python train.py --d_model=256 --head_dim=64 --attn_scale=0.125 --bias="qkv" --parallel_block=false --init_std_qkv=0.0299 --init_std_down=0.0 --beta1=0.95 --weight_decay=0.13 --grad_clip=0.5 --decay_fraction=0.759 --final_lr_fraction=0.0 --seq_len=1024 --doc_mask=false --z_loss=1e-05
Each number is 500 + 40 x the weight over its row's rms, rounded and kept within 0 to 999. Layers, rows and columns count from 0. Numbers have three digits each. The size before them is the row's rms in percent of the matrix's.

# up: layer 10 MLP up, 1536x256, rms 0.118, rows 205-304, columns 0-63
# down: layer 10 MLP down (transposed), 1536x256, rms 0.118, rows 205-304, columns 0-63
up205 096:560547510481477563481445549533497488512559490509600492545490557498431481557532511521488467473519493512549443543493486443484483469557509574496448484495498531534593481488420482499494542501568395
down205 099:509522489459498510460516444441493479505524577544508452523603520510455522435494464501541446518502607486451553514490528546449469477492497470529458460511511510507543546500477509506477460498532553
up206 098:542475440464579505507473555509499537554433539405547535541491447515443461535498477548459470521475490522461489400531541486556474485506498480527484524523491511494465556554507480416559498473467490
down206 100:516481503558509435481490577543493501501427566437484528485442522524511445579528496457495554498483561498560501476525474468423493564558463480489495538463497476543515463522599544507549505499569506
up207 109:533484570532608428547508480456481466451489535550546466504488491494503448432514511486525476460480555398441497581518478444517469502546495519529485519481552488511529580519539508532457387528504409
down207 105:642498484490492492435540440519538501500490469482456489500528534502476518494504422580494487541554437515549523487501537471498505516517403439474559441493498534490504497477513468507505481567517513
up208 100:488499445546527456472490529442450502536460469511477463542470469543489551480541444462474500528490490525441521581440460467495463513550507529473528466543523471475458518534528433581500513521574468
down208 098:529548487520498507571486540492557483482450547502456528538585479434446522520482479437478500555505472510441481463591560492445436512514501528533477503488477458550499553552440453481528477498441489
up209 099:581444520448530503541547552514386509439509507520484532519456495509506437514517511427487488494490531494524513500538553415558451497532510523476533503496483508576489536469479500578474490555453527
down209 085:414474517549523574526485513511543545484498447494508494492461466483512445501460478546506511475503483473523494446507498592442492495467551491545456530526551492492474411485492516531453507484599473
up210 102:508443534499522533554476561480514424489488458528419455473537449519431548447511526512476528495522455483554476496489520569429450445498558494520451481487463530498463476465497562464441486479554499
down210 104:527462527506529456542439483477456490461573473637502534528459439508487498518478500481512529517475501562503459579429484524439521514471585453500464413498591478499441476554542532494576528463500417
up211 089:529446526516495497488492454499526475470444514534556429466529588474509561449494570515581524526477457525476400459529460517469474534535489475532477493559505493538556474495490528475514561529476475
down211 090:482486493533443500548498491433487486511602516503484459493434539512459454426522509533476521463521486479497454499488505516462468507555475473523454464473433501576456522469485458456508498499502440
up212 103:510528537469526463501541481452507529489544451485500488456446539477505483492536434539478557492499443572468604510470567522533587512472520476555544470502489575545556456500494466494488508480455510
down212 096:487528492499531557512403495554538524501481555530482536525581418470462619561492370524530482426451472513484464483473533539517493423485452564471486508512538543555494545509577465438520456490541517
up213 102:538500511502466517483543493583524536465514495532437531518500547536514442476449480607484486529475454566485479469534444531473519550522473464443501468512484489484442566547482498595518568519459519
down213 109:499451409513502487518472515480473546423514481464474515486463530487549489417516524509491575491439530418526420482486445438580482525463541510549467416450524512484532504563482525518478550482489451
up214 092:503518513474529430405515503534441450484535545495502422486501471531427596475455493502470478468584561533419443524502556550511453506467545513508569500490519530493555500481513455525496485531495507
down214 096:455540505528457515502527452553515450525558544456490422526517509484405515498459515530531493502505505627633495541496502480538464498494514585483526555517535458525452549488444499464415524511487513
up215 094:481480491490482476519453487460489409533429492499556553484613519490509475492509542558552462457475466466533524533491550519544575526527531521453527536506467452447554511497490484534583535515511500
down215 108:514619462535377504556546528516472527514471473589504514466539502520495525526580593516523502524581488507520478471481529511430461534542503508496505518483546518440524533534487522488502578484560507
up216 095:535518527527432458480498503424506445496514549472519517494447525510517490512489482521441496473506480459508524493474467467446486486497461466459568523465515549559430433412538475530535512552530519
down216 093:554459530583555479507532498504452542511437479508466484481506586451510440464461590548475470499491490443516526492572441527483458538462508498559511533496432532551455521485492499492419439435491557
up217 092:503497475521443458579493479484455510486475468510513458426496491525539542505466563451489457410490467517472529460505519435515434486482455516526448406527471483492532397533490514501538570524446437
down217 100:568474606487519539468553499503516566439528459583480517543460512423518511517460521540526490520485508458521474530494466547455516527523530511497528563488509510542489560505523591478439513525519459
up218 096:482519466616487478505550516472499497505532493503543508478456561504533555603444429455516491491498475516497482436497532574538432489504508543505450447455427480478484514568488563446503487569499499
down218 104:536601561481535525462500512452503532511448540460450582431457463480491516539484495477496452545472480441432414418518504486533475540483509497491531491561466509526509466486415509467481473438509425
up219 088:547507514452516510500518396431477480498499421539496512572499488453440477558561519505459559505518499521604467470510459504501489386526453509504468439486529412475504432456437503447577491511514572
down219 103:531466553560541561455505574499503525559441548521476474414535553474519506438449511518455480541422401436586480499514479450488526492505522519430543459515470488454481456449508479499483527465547507
up220 096:605538452485446567457435545521441450468493559529504594492602498460454479480541548520544466488479459512518571500563431522525529530531455536545475527534483512510536577529482481524544539530487480
down220 103:522545495515560478504556501533542457557500547477525578549485467465499493542513512487448512517493507515449483472431454437514489462420493529499508508505518493422535455482402522534510443495497436
up221 099:491536543485472476485548471532557453493480525472503501525525508560565506502511509582386413483439535483509512478518554500513506516500478507472531464499446538506564514527600557451519471556526557
down221 101:514508564521522520466450535458483525521455512538560521505604514452408524547471522471534485542509437506546495485526482437476557572457487437495559528455532499488609473503512503577517440523472526
up222 099:492464437516560507569453491584505514526500562502510578469535501522472536509547476418523525503472510564483520445499584440429439476507493500438523556572417536591542580489505512554541435513491479
down222 112:535504473468520567506520489474509556414519466403424431553472464438442379477496526532488508497461440495492474513493498528496512558490465574504435475469494533493569449457535456458511509509510515
up223 102:532504442539575507519518510542506518506506523488503452501522505466512473441551586467527489507418469508482429508501458505469465562486533541463480452491578531466494550512535456483434449500424468
down223 113:513560537538491555479410551510489577468548503492534500548494509506502477453520439492500389511463527463501499522511476509582503527441530519520546579513502501464461483470521543525555500405518569
up224 113:456498490512594531492448526482421562490506516501488574534520451513496506539436544505488491519496481443470468491520465499581501452576507482471542519479429590505544533461522508469430444579574438
down224 115:481525523417565501518534487443524483477517500466522445464547482559428496514483476461475581442487535437453474466488526441589458567499495516465440486503388539534514515509492530490507458491443429
up225 098:498503517507415570486467484520499545508447446533426549480537499538514571521477539499459498435473518437497505413451542459514493479411468547481476535538458542436415525508514516487538579482525530
down225 106:478517406509512514483513478461543489504469524492488545476542460514533518438534471432541480510448499465498514501506481494465527425442584449499460540425481473477427476519480460459545446562527503
up226 102:505471483466529473479501491497474521420530495533549442553586491488478474526538503528475447439486462456492531472475549522491537476476487524534541517526566512465521468565489491491581485487591549
down226 097:532470509442553529466561516567482464483477480486416519518567540486542528460544504487517490467483503467496484548477536538553535506482502471590425470533512511496473462566527498447549483539530531
up227 095:525524473475410457534518458534473443582496460512496518499526469503476537497543541521522531536473481489549591504496481515422493526447506533458467540550486511457531513604470571480539509550428553
down227 103:530464515486474471478505536565492489447537567439497513506513505413501512528514470484456485480516415500494515496491490540599446482573465521519517485506455512487533544524410523507577500490563423
up228 091:457498454535511453560446623525572494511531462575421563562508452454535473567513488517460461509543552542462579510460482516520449432478516579496490511441504429502528464459471602516521515547486502
down228 095:509525534521460483542492492467485502484545461483560556470547515555485428557493509484525517486414464511518495499531558500460550491554517532464513448525445473466524524510525507568479568507591518
up229 099:440515563468499487534507484571527527520541468490461485460511542488396483541510511514495532472533519562451494537515492448490568507397488494472523427531491481553465442491452464526552510570520529
down229 102:546423556539489539517490459482521467523509491506464507573541527571487505517556500521494466509548525570569494477534470450525474572449567503406481510497499502496482475457512491547503493480523496
up230 098:581488520453591509505491520500518509453522474541524510553516513564528485567561478468517509516448509505505458516444549495443524555503461521498523516470499539422532483461486464451477555497497501
down230 088:542448477550509544560492412495509474539575477531534479549518458502526474466485490462506499489526571553496486482506490542502493499519477440544451455503483487482538465485413514482512466544452519
up231 095:607522497366485519524506504498497509505485565500533510512502530457456479446594519509533482494477550518576528571490459516517543467535463423421453560465487458519526494495506557465512508504512543
down231 088:435384518551542503436459525495467525470537443491503507481521551510452508492422496453489430497505511498435513450455510536463422487489545524500510419585476487504439451462484461461528482481535531
up232 104:538508553566486562446542478531520528576516488501560511603452529506504483551467504555480532492531514515490571507502434525552514547550518518443449445489559459466487498508513568513464438477532410
down232 102:515511506531444527499529531487523525552465479489495510461545452504443555528483510461522565546578469490443538511417498462514569522521545459447489548550448470528489442513478463501491428469423453
up233 103:509495505508529505526452478443470462525441562529525513506544569520516514512480547504496542517482425501463464509500506507529505490464534555429516523473495506548578570510618508564540437527532484
down233 105:494475508488505465554463507524528518457517550545518516577506535543470476508498470489440470496564431636505465540539562488503526467544439515366508490499548497548493467433442464474529515512500537
up234 100:445514567489474495628522547498544487514529500493453513524486504550458510532486562482438516477498558450451506512537489512539566533545485493468529452483494505507490580478455459509539476566444495
down234 108:507555488473469421496440512520503472513559418585497476520528523557498593430456550516494478435530515483524496449543535511530549445431540479560522472496516512482438409520416498518534487509483508
up235 094:510473438480498558410501501537498519521456544485456536476603453461454504537451538551511556517510579541494514539481475542530465525436491497590568505456484497523498521490468609435507487563476470
down235 096:482483567504547519560459505494512546461502502464467526441449534580493496491478598429479462505472557482526478470522498457475539571510498461527533497394564500409444505494448433553490516421499515
up236 107:454474467480570506526486530440420497446530512464498520504510523478496510547485544571497501500564506562526506516468486573506495508509480566547506527517517494516525548535507519492442505480471498
down236 105:465506437516453520559514581567507495480474550504607521498473518562568446463505448513494521545422481476472503541550497543493470464513492527497452526452499484568519536499589525469510501519500571
up237 104:531500538468457488498502485495459565560499566498519545470539476447558449562527509547457503446502509473481499507515571492478508530546550510479463494491512481524529520502514479502501440479544504
down237 108:487549500497489488486495488511437494443493540517460560495500466497470486492512438410433477495615468473459497550482561531434492577510471467450554486499452482524432524434519516475493485510468565
up238 101:499529492508545457488560515524452454508521499544540534518591535526551475494482501461539629454451485498508544487488464523518524536471560418527519519568481483527425478476431509469449519450494536
down238 098:524521554568523512524479453517522525557533488553474440516469485535577500459484539488503536508482488484498509584510510576476460430555486419486445517599496531451503487470510481599477492511525508
up239 101:457466493536501432559549452434463490474460484506454492561485491513547435519503506528501487451446489421541430500478553533477414463452486507555470556527530561470537561470517565502529558432482520
down239 096:474498531558539543503494479546519589458522440514536541481427514476574553601507589503516462547486594537537427520467483471517541523455448525519506461494494518457613503515520495530499499482497433
up240 095:525519454497442429480532454413539475473513506456498424572456522480443565488519468455521530532485482538558484489493485468489537534528474499542526438593589428541484442470609410598436504576542518
down240 096:487538473490613475538511590490488473502471569529537453512447488472564471543494553515447517475514434412488444420484527488387545472594507496447491533533515541480517482439494521497573494513513545
up241 105:510531571520457492460556515508501418502453516446549434551496482487473478507478505465463442396501519517464468612569482529500429497491533491455495471517552466580501522514482467461500515555514508
down241 102:432483417503544492500549502514471506560544433579457511467493499514585444471476481469557534486496503528489482449428484473461542516489482412487497538554448515490533569539490540509508398432457523
up242 093:510437449454461476522484479523484396627454522471447517450502575537515426442468479512500487461497530458429512495486497457508555579551464548530521518464503491559535581475555506520496541485466438
down242 095:539502516507512532507519509552480471487473430542542528480507489459452496510500516492422453556542479544481501580434465404479526531564538504520536523503508587419520483498484522572579489475517488
up243 102:500487446501450479462459527499540456447528484475497583504560486557512514503478521515470520487536509526527490495506502494539468477473521497491461421610535549478539515481539508485495440516449530
down243 107:470526615548514551530490456485526465451514441420463485596478474453505523548558459558527484462464554490506460510437441505493457561573508508548466505539468450500425447594531505419486542459481474
up244 094:493527486553453479483460486495516500526511530398521458534508563557526529515512453419474534520489462507439482509504478454442476470468520497508517469515502540520539511432488511514527539460548573
down244 095:527468512481489487526421496503541516524517545533518499461523453524528510410538542534559501484538541539521531486564487524524490505460555442515508442480451530612517401487507500434487483506453544
up245 104:537497494523466514524511508468440544449490503514466590504529487468497468484524530464527468525518519530459511473470555526507535525502513464534479494482416537477583496473494467435454564480609440
down245 103:440564528494470481464549491512616497511590462491427434383543542415472528496448493457504511552579538553481563574461482397472564483516440534599490481523510500492440519468450426558478489551479504
up246 101:516483400510444571489476555543549432498525568575487508428533459402502518501493459489519512526519480479502511491489533527539564481505542477527540527490488459499507577500544504500489569484505440
down246 096:546325486470486468550547468478487492500507587433458486502542511487553525485433482462470487547459510519542516509548487482476451506573500484492531452498527565466559517549543496482457470485469537
up247 099:516469540483487502513487483493463514495538493436507527493545460484473538479499531524511557518519429541478529502452577586491489550440574493549536509350528566504538474515531484530526482540559527
down247 098:493444418536467511437489495490522529486522512561452561532491486473520522468505511481528491551507600495520496447473495500516528526570540485508478485488438511506495544478514479467504515522547466
up248 099:460465515543546518469432482500511531473506518538432517434491435440511439479580466566511519480517556515503502553520454492543511532525517548459482520440473539507526491511520503578472523545519467
down248 098:488543476513458494512497473475407429455549477494513507468466491481460508496477478496475490490532502524439473466503533533482527406482446580568479540450509481520525522634423497496556505478478459
up249 098:495504456544462435536512514427485533546569485504534520421513553509455530570457531518546512524446517520470566512517484453517411575452510535499517434446485509528575511477478477452425449508553485
down249 092:563499510470448536431538472540504469505516475463561554561535487539545422553502494462386514584582518514453506467546508483508474487502487486554544490493496464534564509504467460541539439505517513
up250 106:535505539501466418488555533508479432545436519499454469519502500513501498548572515486491485550466523456551523560451506488443473546520537537545514495537558500515468490556532409476496429544455534
down250 105:511519561440477539450580481516447584424531407477454473478501499489424496487419486445476429552514485516458438545509475476516479549520473448491555484532517504548461463565541587562442480490475501
up251 096:437539471543459522422524468474540586481503596525460508509491524507501498503457473513485511414451547537543516541474526495467457472516471524497497515440542569483480528477550439465509501493503577
down251 095:537517448552506524545504550541555469505487514449476513519465497521487491558528453469434469479501569501499472403543480558480478427552436488504511511587494514433510545468458526451542454524530441
up252 092:500530520540541535536544497379500557515508511505511552485482509497463504535484575508513516503501514505516534517504437498509491560510514546560473517557492516489508547460501502511458497461515449
down252 090:425546466505476501510535524520463473475525400506573499505559465481452517520535542461507518524440484492554552463469471523496508464560556492512581534439475499499472499556530536521499535497525530
up253 095:496501446531438488429529486485477528402525524529492528486453492471601461505486509515552497514484520508515499392519498505474506477472491605462462538545421407519537522488519500566452514528538477
down253 096:508482516399507510488542450550441424519515512531516420515583508458537485536515522412536460473503443529478457484545521523484464530514462529437433500461553497449494434471497486448506517569541517
up254 096:535485497427479485484539498487399521499533520511490450584550405464525518476487468559493467537491493543446561550455492496507481490469545503470547395523511534460444516468511496533522508501515490
down254 098:500450471490493472510412492503510627499423477554397445466536527496517488491419527530494433464496468483448504484478521506489471522510459525547458469549440511492534447483540478513454568492536523
up255 098:499594437479391492529470433519549533479550520554531464568486514447520505517529498487480450461501480565582546541485472504513495438571522551524495573574536485416514464421471480571462594489465563
down255 102:506457587484519501523513592478517422481548544448562419457470464548493532547439516520491425508466519556547498483594488469534514521503462484491494567546508555452493499541558590501514422530512539
up256 104:465471515493454513491484505505588501503497509577475498527464520548500531436532504475446487480504506446474471481480516479492510502479503479500478514527434447505446545473484458426449480524582498
down256 104:523505514558514543568504582451488477509584490422536541569442446421507513483510480522449462469539525483468483531510515479494529540433495510493462525519518502446474440503503512465506442416457502
up257 097:502509574471446497522480457479547473496501492532483511518531462492482483468453484542513503442441493545540539498511497516497523488529449549482513519499448468499498490483533567435535484533578490
down257 101:476535533459488524505543541491497527353470502524483551471519539495626470521527435519521550513434471518520589504488507493496538493522459464478502484576492491486469493434456481471499524533433503
up258 110:438539491393484537515477512491556543542496527457469427490546532492553513525484537503558538462504478484465522459568545527474479452559467511480517485581435572559549516535468536526444493528523499
down258 111:524538444497488475505434557515538481515444602503466521522471547457486464518507554448511468521460511475513542536447454501494462524536474524498495508488479473534495500501556427483505461520511488
up259 107:517499503511477422538499504490524560488551550548535458456496528505449438521446489496529433403510485489497541627439544474524512569505470514517525441492569580517423490525484505498491535464525468
down259 096:475514492419487527562452467553425468456547461609544411544539502517468561482454439495545511462476521511561462529496493466468491369463564607547510479505469567477531435478550511574478465525437508
up260 096:488500539506528540490462480483457441594538487464430496576457460531519472474471504550536506486551464507558518487502527503451507531527558449479532508531553477491534518422465545449508564590548443
down260 098:440509509545545581405536539511423442530497536534549528562557471504499523406479525539451490568448476482474528499562548512433472505509484517484532512544442436531548495487509513544469566495508581
up261 109:501565513492525475536565526538518471529501474478394508514554556518503511541497492554508454472507501529442542455465572539522606503510478486492416504520493520465450493522519569501570445539496480
down261 108:550499431525520587551517519475455490516515493524539529550536543492486493550570501539453442481439463519502471497502625584491511545534453482493465509493417470390496474490493457502474476537559453
up262 102:495474446484542576547430517539509459483471502499456500486585513534495574526466458533503457527489510435531545527445489465504516478585482475482522508537548567500453499523531502511506571473499526
down262 108:431456518517481478509479554497538518498512557531475529600543471552479466501549435496533428432498471483515486460498555530433537488578539508443504531570483467482515579479502561496469473515519533
up263 095:495402532462493514537492493524493502508479528459538464552457529550510531483533468496461520407514464533449534467492487519507546516510478540488534542497467455475445438447445470537441507508485519
down263 098:528469489536493416421594556506482605532506505491511563549555550505510484552446510530519478482502444549510480514497474548464505411470533533442530515491544514553512526548514514496502519524497561
up264 094:512561479499519447510456537478413511452478514546460534500420498427539507489495551458484465460516582462522556484519461594505476532503508518452488437431507449520485524455517578557489511443472484
down264 092:489426517496572491502488495477567545513582501451497533448495522555465512539438460480514517500470478507526553522482537472507472493555534599572499467509465411530504438487466468475544522557525514
up265 109:470557421532462537568512541535474536492545466473417470537460482482548445491496532486527560543494455468503583487420602528399467494488504469468548515530481494600509433481468507539500508495465489
down265 096:430547496440530497500525493524473464503473489523508480502496450581421508556427512555499454569396559519461520488528498528477487507513537423513458539570507464470441502509540500494588501501547469
up266 101:543539529453445445565504586418528433559531428533418508518500463459403494468534465449554405518448445505520450531484526459509477512491597521422529505522512462531451500513448487437501499565576460
down266 108:477540507504497448468500437557467513554474518510484547505447461489473574539554440476495563512533500477468416476521510501543475576544475502524506468536582472463515466551427445504506486470574498
up267 100:454480493537549586510467504461509420539441518517479561480551532514528516511484531516471528517527440518405582506497470392487503472484494445546456572519574444434454520569519531540533496524482493
down267 098:478383582446519523470551518518400507540554519486529457525488502474584515543486510559427466599495529469464507524460483526577513469503492463464495515463535508534513470533520576543468498496518397
up268 103:506502448456606478469491562464439466494489466486480463566505464600431492543429466498525498473501559552450584501443458474488503523527464487484520468462463630452472536472479459467503446491504494
down268 107:426483453447474533453448546577467463574520485544458569493537489400457521519507483447470535528530524480525510476430544475498481452434466532584610505538513569498467513466529474491552521444552463
up269 094:469529516544513484506522477514493502490577565513536517538494515449403485475527495500493427455492515516472614513562458460503406452501446463478448463464478530458478469524411482494501443469509466
down269 093:472490422578431503447512555471411531505527563527468413537513515465545516502411515441516498443476494496449556520444431577529430585510504496473543482423428494478531391494543461494496546489491549
up270 104:422476539569518473571535591526486476521460526525479516464485548500548461425475505518468546400440453506490482464527442420485464504457499533497531439407488486548456508552500510487473474498509516
down270 109:476461443496521536530507520502538512510493524558496551490527478585562504536478481508533450548476483488443457486497519498462434545521517459485481551485435514482444471523499463477594489497528544
up271 099:519433475458535435492495575505459479520473519488597530510507529548469547517483465546526547486506554483501488567408483479460497493527502462491405499495478477550473533469565461487510526512542538
down271 100:513546481545550520504474486429527527545471510565530460525559415446561530494480496455550488442511475475495545475480533468493556514406426494499497438527503586485458511543485504552450592484504544
up272 107:533529494437485522480503530544453542530453477486477467487555504435517458462530544451530500480484505503493472469468530538464543512500528529545515511541505502524513473459549416425417542480481511
down272 103:510503517539533513488513516536493445466456496492522517484515527458531526470477521450475516460490496483527483476495624582464499479486416545509520473549479482481507515492523529484563601441531448
up273 095:485480432471461405561522523564528562542562489591543410458505490424481542554450529543470526432508482448480488495493495491497548467518541497551441473541541534530505499485529477538452441537556519
down273 098:562494428434475494506555433466514492499537431488465461452454528450499513487528485491508552518518432479444476554640591522534514528550501532492473484460474467461510524505550503529450457479522469
up274 111:516521549474444522487519529465497540550542486423454511525465508549545496432530501529531499499497471465471488570562539532619465423528498514497428507540487461555463441441569512439528552536552510
down274 115:536542497399464523475451519469491489441517520460458463522471506549559550527446477454511507552489559451532527466538529535607493457497511515490516598459489484499497507514524586499376530561491503
up275 101:484532552523460449513512491519529562554491540563490450528534546509576556517448478475546530525476560526444508510431554486516548460425434433513546562451566502441506574552570464555405508534528476
down275 101:480472535448516549477540509494506514493513519542474547474504504459480515494485475473555545478480495458496514525464584508547524457499506495561538471465487448462436528531502553550486466518563543
up276 102:440491484485525545515492516506508541492548499524467502496525462508468481517547493522514509545559464513529525446451489480529453416587445447466548539583540513434559522506491447499497526455553477
down276 115:549473527538521590542463556478457426516480496558503548527505511515478495509502414454512540505538409454560471557529505514467489484473488477493553507469544465482531523489534424445518554458483514
up277 104:456476622526508492484488552507518558548495514545554503562452420512413552494495486487490436504525478504441570493455467453499512441510473454529549508444538510508516458587540499473511504566495416
down277 093:515433464489520543513548584447510530521510469516510489419401530425514551582546528464520465514534533480497444496494507468534481512484518517503500459511522529514490433538519545522456503467487494
up278 095:444456606449458528447401507507473482550521437515398458524486546478436500485492475505466580558469533512503454498512564487532455540440465572509518480499511465481533474552509485459506475566508449
down278 089:489487500428526547532458417439608527509544556539500583520476472460494480490468445495524441440529540465533581498542446522484483490497558446568442494477476520441490472487486512520488432490524520
up279 104:494513589502485494482543547517431515438503461517498481506492543563525557503498542550455460430473450466503517519495482554493566490532451517509488560486535506468509473525514454467484518507498475
down279 103:470489554424560470441497463492563497525469483512526579562495506512470508499501484480544545548400461517536589505515510517506504512429531530561516437483519509457488481436511495498578516572547473
up280 098:489448512478434488517469516569543535423429505515479535537519510520507462516468472476461474495493536478442541456507535524517538422476517472517548515580448481500541468540527544492444485535498537
down280 100:541457496542516466499492490493468508481553484434471536442550492466472469501509529471477495423474510517449464491527478416500534561539456507521546564499479528517558493611495460493425476488596526
up281 096:531520491500508569463544446574481516438504640497516508498523463481566525492495521490543428478512467452473508502454460453582523522509505480452465496436450512523488492505481444462465472492456512
down281 099:499438540536507457503536454482536532461506512546472466514461514443449483453480458518530482539534487605537568486552494525460508549445545525495579483507552489496545414581455516489543519530471474
up282 099:530502504529451526497487592532497544424513569539521456432555558544508576522457542453476443562504470503505523455471520482536500450435502454422504448486531486498494463463520442455466466500542483
down282 107:516515500538527453435514540553480432463456576502439483452521510555589517506557570470482496509545537576509550540500508443451516537501494499500467540527454515519608517509464439491548519501578508
up283 107:530485493499501541540489586491476517466520511487536532470451469550459463501495470493518507457488475550506521490404451512608462478447477535504484517476493524499540573462497439437547537555530495
down283 101:483543507581430516508505483440477528517482519545527473439473562503470566552545492583535477463513399561486553508560506487581550508552428458491526496492482492496464481445511432494498536470498600
up284 096:507587505482461478477485486485530486502509531494497558524511478506553496516532491483492503534503528477446408493553463480506442487451456419519519431508560533546455559430546460464504567518588468
down284 100:490506457568476541555548518463521519621511475533499556515467434419487464520510479486516484444539535552486552598486517493406552421556485467436501532440494470418475488560522473470538511472533469
up285 101:465478451527476430548583433492474519551538529481426488444496577523497529483500485527507542527517500459525469498459507595552429442482451460524492470500513514546531526492553510548539465531473476
down285 101:561472477487502518469531458472522509552461530505478509497542496518502529469573460487455435460419463559492472498420496537579532487386508532622465512525468510483483487446573475585544498554538519
up286 102:488520479503526515593477470440487489463457518540551479467549499484451482556454515465472431486464441472530473411498467524505440501516520541520438502573506440476537489434494537550509522535583465
down286 099:465486537522359493504463480498551476514455501560444422484564499494524525458572557575458483508494533470432430464516491509494575486464538445466518520456505556438522568535465462513494538487531495
up287 095:533457501492501440525526516506476442427474510533425507532465505543549506501546468576520502470478542519573488479454426470510514475528452503431443610535495479499507515554486500497443457527478497
down287 108:430507482574516483496516536379596507456486459472459456490472497493479419434513458497506453566445550518476483524458526498528594458456503490462530563465513492464571524528537446435502513576517472
up288 107:487492461481477497471448517454532513513537470545495507540540513510429501555497555479489540515500443617457531553529583473468558513459505530526539563484491480506537518462455548471567485426472517
down288 109:406525373476495491516539444501452482451548459509488526516528455498492482528418519499538495514442497475492528461450592519520550494439458452516524519522464509435513472426540475446571540463412451
up289 096:487478561505516450498528544449546569496533569449497551492516506492473531539444477440522508500468492422536453498449541457474452481478495532491561476469539470521552483464570565526510521506488517
down289 090:517451473578421492496547512558453458461466548546510529472520501441514557450552495472529521471537477411498528563545512465555489604607442563544501515579532520495403497556514524507433512492520484
up290 096:523551464538510499512481563508447476477463478475487433480502589529545455512521483466485490468526483455470444511553499615564493486545563520462503515501486527513502440512484503504487441516519562
down290 097:500582493488472512463517497494532550505478651515480534489526440515496520498499454536555435502471455536501500511523472501492591482570496464450545439479463501525467513498509425509577465537523481
up291 098:508563489451462430547494544535535468443500492516504445570473462542545468427517433526509504481418544526559488493507460480499472554511582505480533521493502504482468506456466501490506449553527493
down291 097:535584482489506478558474488509467554500518540517559509477480478473499455556549448447548483476454467550490486484478525483491474463454446484443493482626532472517456563570516433476557469489503526
up292 099:486478508442512559500462526529532500525493587487488471515477433561465494515483519517526470556480443484560562481525474523471487437505447517406465531585571507538509556530501515473478479467592461
down292 109:483510506536515498495465517567598447507526535435503518493584551507505484539501572497493554463431550519478502471457516472492464494471569527477476545529459498570475591517502430491485480576465533
up293 094:555547441502515522488525465562478463527474558578459461489502495502530426621531519498440489484487494517486442501494507496540543478566391487430527554452415535578530442453508470535471464507479513
down293 105:477504499482449525487504580490491466475436441469496556542442453529544576484502454440485533495418534517450495559528512504552539505495515500466480469507486517566520493554450535496505457546504497
up294 098:541522394456480575487445484492492475489569532572544499570524553523456468497490464483503416536527502522496516493483467524492531523573530501545533439491557510509508548506514521460495567456510548
down294 097:533508533509420484475455499447547514499510489488498465416568481476539460410478444495525470493472516528477545460513470514556561596493505545461496516463528458505551494452421433434490523535517512
up295 110:467582470439439487496514493529462446508491473435451464542461494568463556510488546492544465394507497539540467520451519533510506483575498532574565540476448481518483513480469497461484530562508534
down295 098:506493494503447482492531558477535510476461503483509481560524453511482451552515512495486494508533487493468449532487511478480489441501457498540461439444479490486505441511543534473500463473489483
up296 105:455527517557577489473451499476500551474556539493540453473495546526492489559469509558500415494431518594476564540465499523484429476484489501506497448465514509491466534487561479483442533518537485
down296 104:547488526516499502506520477460503531578512493520532553465601479474495530504509476551421493486509490526522532493490565537497500513470474482503490450479455508492487489544473554446526550543475507
up297 096:485474541463493545415536510462523473434521450436501472485498537488456501581513508574509400511424475465474505446537536498529472463483491485501460468517484552471475531468528478517519528590472598
down297 096:499473580534538483423471503537478486506488522505467410497412559511520522518505469531503424459473509472506494507530496469518608578489529483467460553521477535534545448505558514489530530486518504
up298 095:515473511473591475547595550502441531391551521623525525493524408535505513621463477455555495460482472593504595561542533526496463486581518512466477513506490526463486490527518530521549461477510504
down298 096:493593489553397498428529477501510472465493543536560524515526504455503490451468556567505529534514529467444494526479507495465555511549511529460549486476566504587445551533535511487533451505460483
up299 097:581492469528476477523538524492579484542512497427513520464510555512460455452499465499525480426469464556500532495442430533491517472505481493507534459444503521536456496564466516484541476462471575
down299 096:471417498588493601520519430533445484463521510559437507435487503544490512555478457450443545526521556505486488498480526480524512450507651392516506533457545483401494503593494525530540466479546504
up300 099:560510463484510479492485504471574523525486451486484498477523469477516477485511518542464440518537557517527468464481503523490557525538505551565446516491515523538456508486481416573469522558488438
down300 100:512415477518519494418496523521442524480554567506524436438472484537469502431513474458486535539502506477559476562524479452473482459491512521584510498555557464461509469532500535541528461479442519
up301 112:487516487509493521522490598502495495456492435518541523487555529535489511507489460454460528465527430476523517491463503558444455488535559543511479493500442475512540614482467509479490521542496407
down301 118:467473502557513478516475495478465479558525480452519463464537474482493563486515497414457518499478510566576506566532417474507500473487509501450473484462536461510514553492489492530451548459486477
up302 106:503530574540482434489496468525540486444463478476489532410506622407503499557456520504540468515535518565468516578515504492446451481494512517462548501526476521548428491456482499495463539489507552
down302 106:520545489510521515502478530516450527434547529497511484501412499498457532470465440543443472530500507511575516470498590467495557543477520471563510586544436549494566516475470397493497516458496510
up303 104:512522438477460514512509564571532548536514557518562461486561492450467507567510545521468456479520458517453445525519517479493482439493543488548548490427585447495514515490501486504444473476487484
down303 086:544465488485502500424530488508529535438483549475518546493528471482479426458545388457504468581445503504549462570537518512413454520476428436542508465463448483449488545515531445490493516499403493
up304 101:556527514439501481537499453480426502522477517544448473542488514508463449498540432397476471477490467513512553489481515541477468533578484479533443588532557482562558474440464436468475467500516471
down304 101:505502449523518469495484540533480599463535506474525549490544544478465521516441591478541516494524520513452407537513494546505504498546530534488512586459419501446470552525440469479476507518477513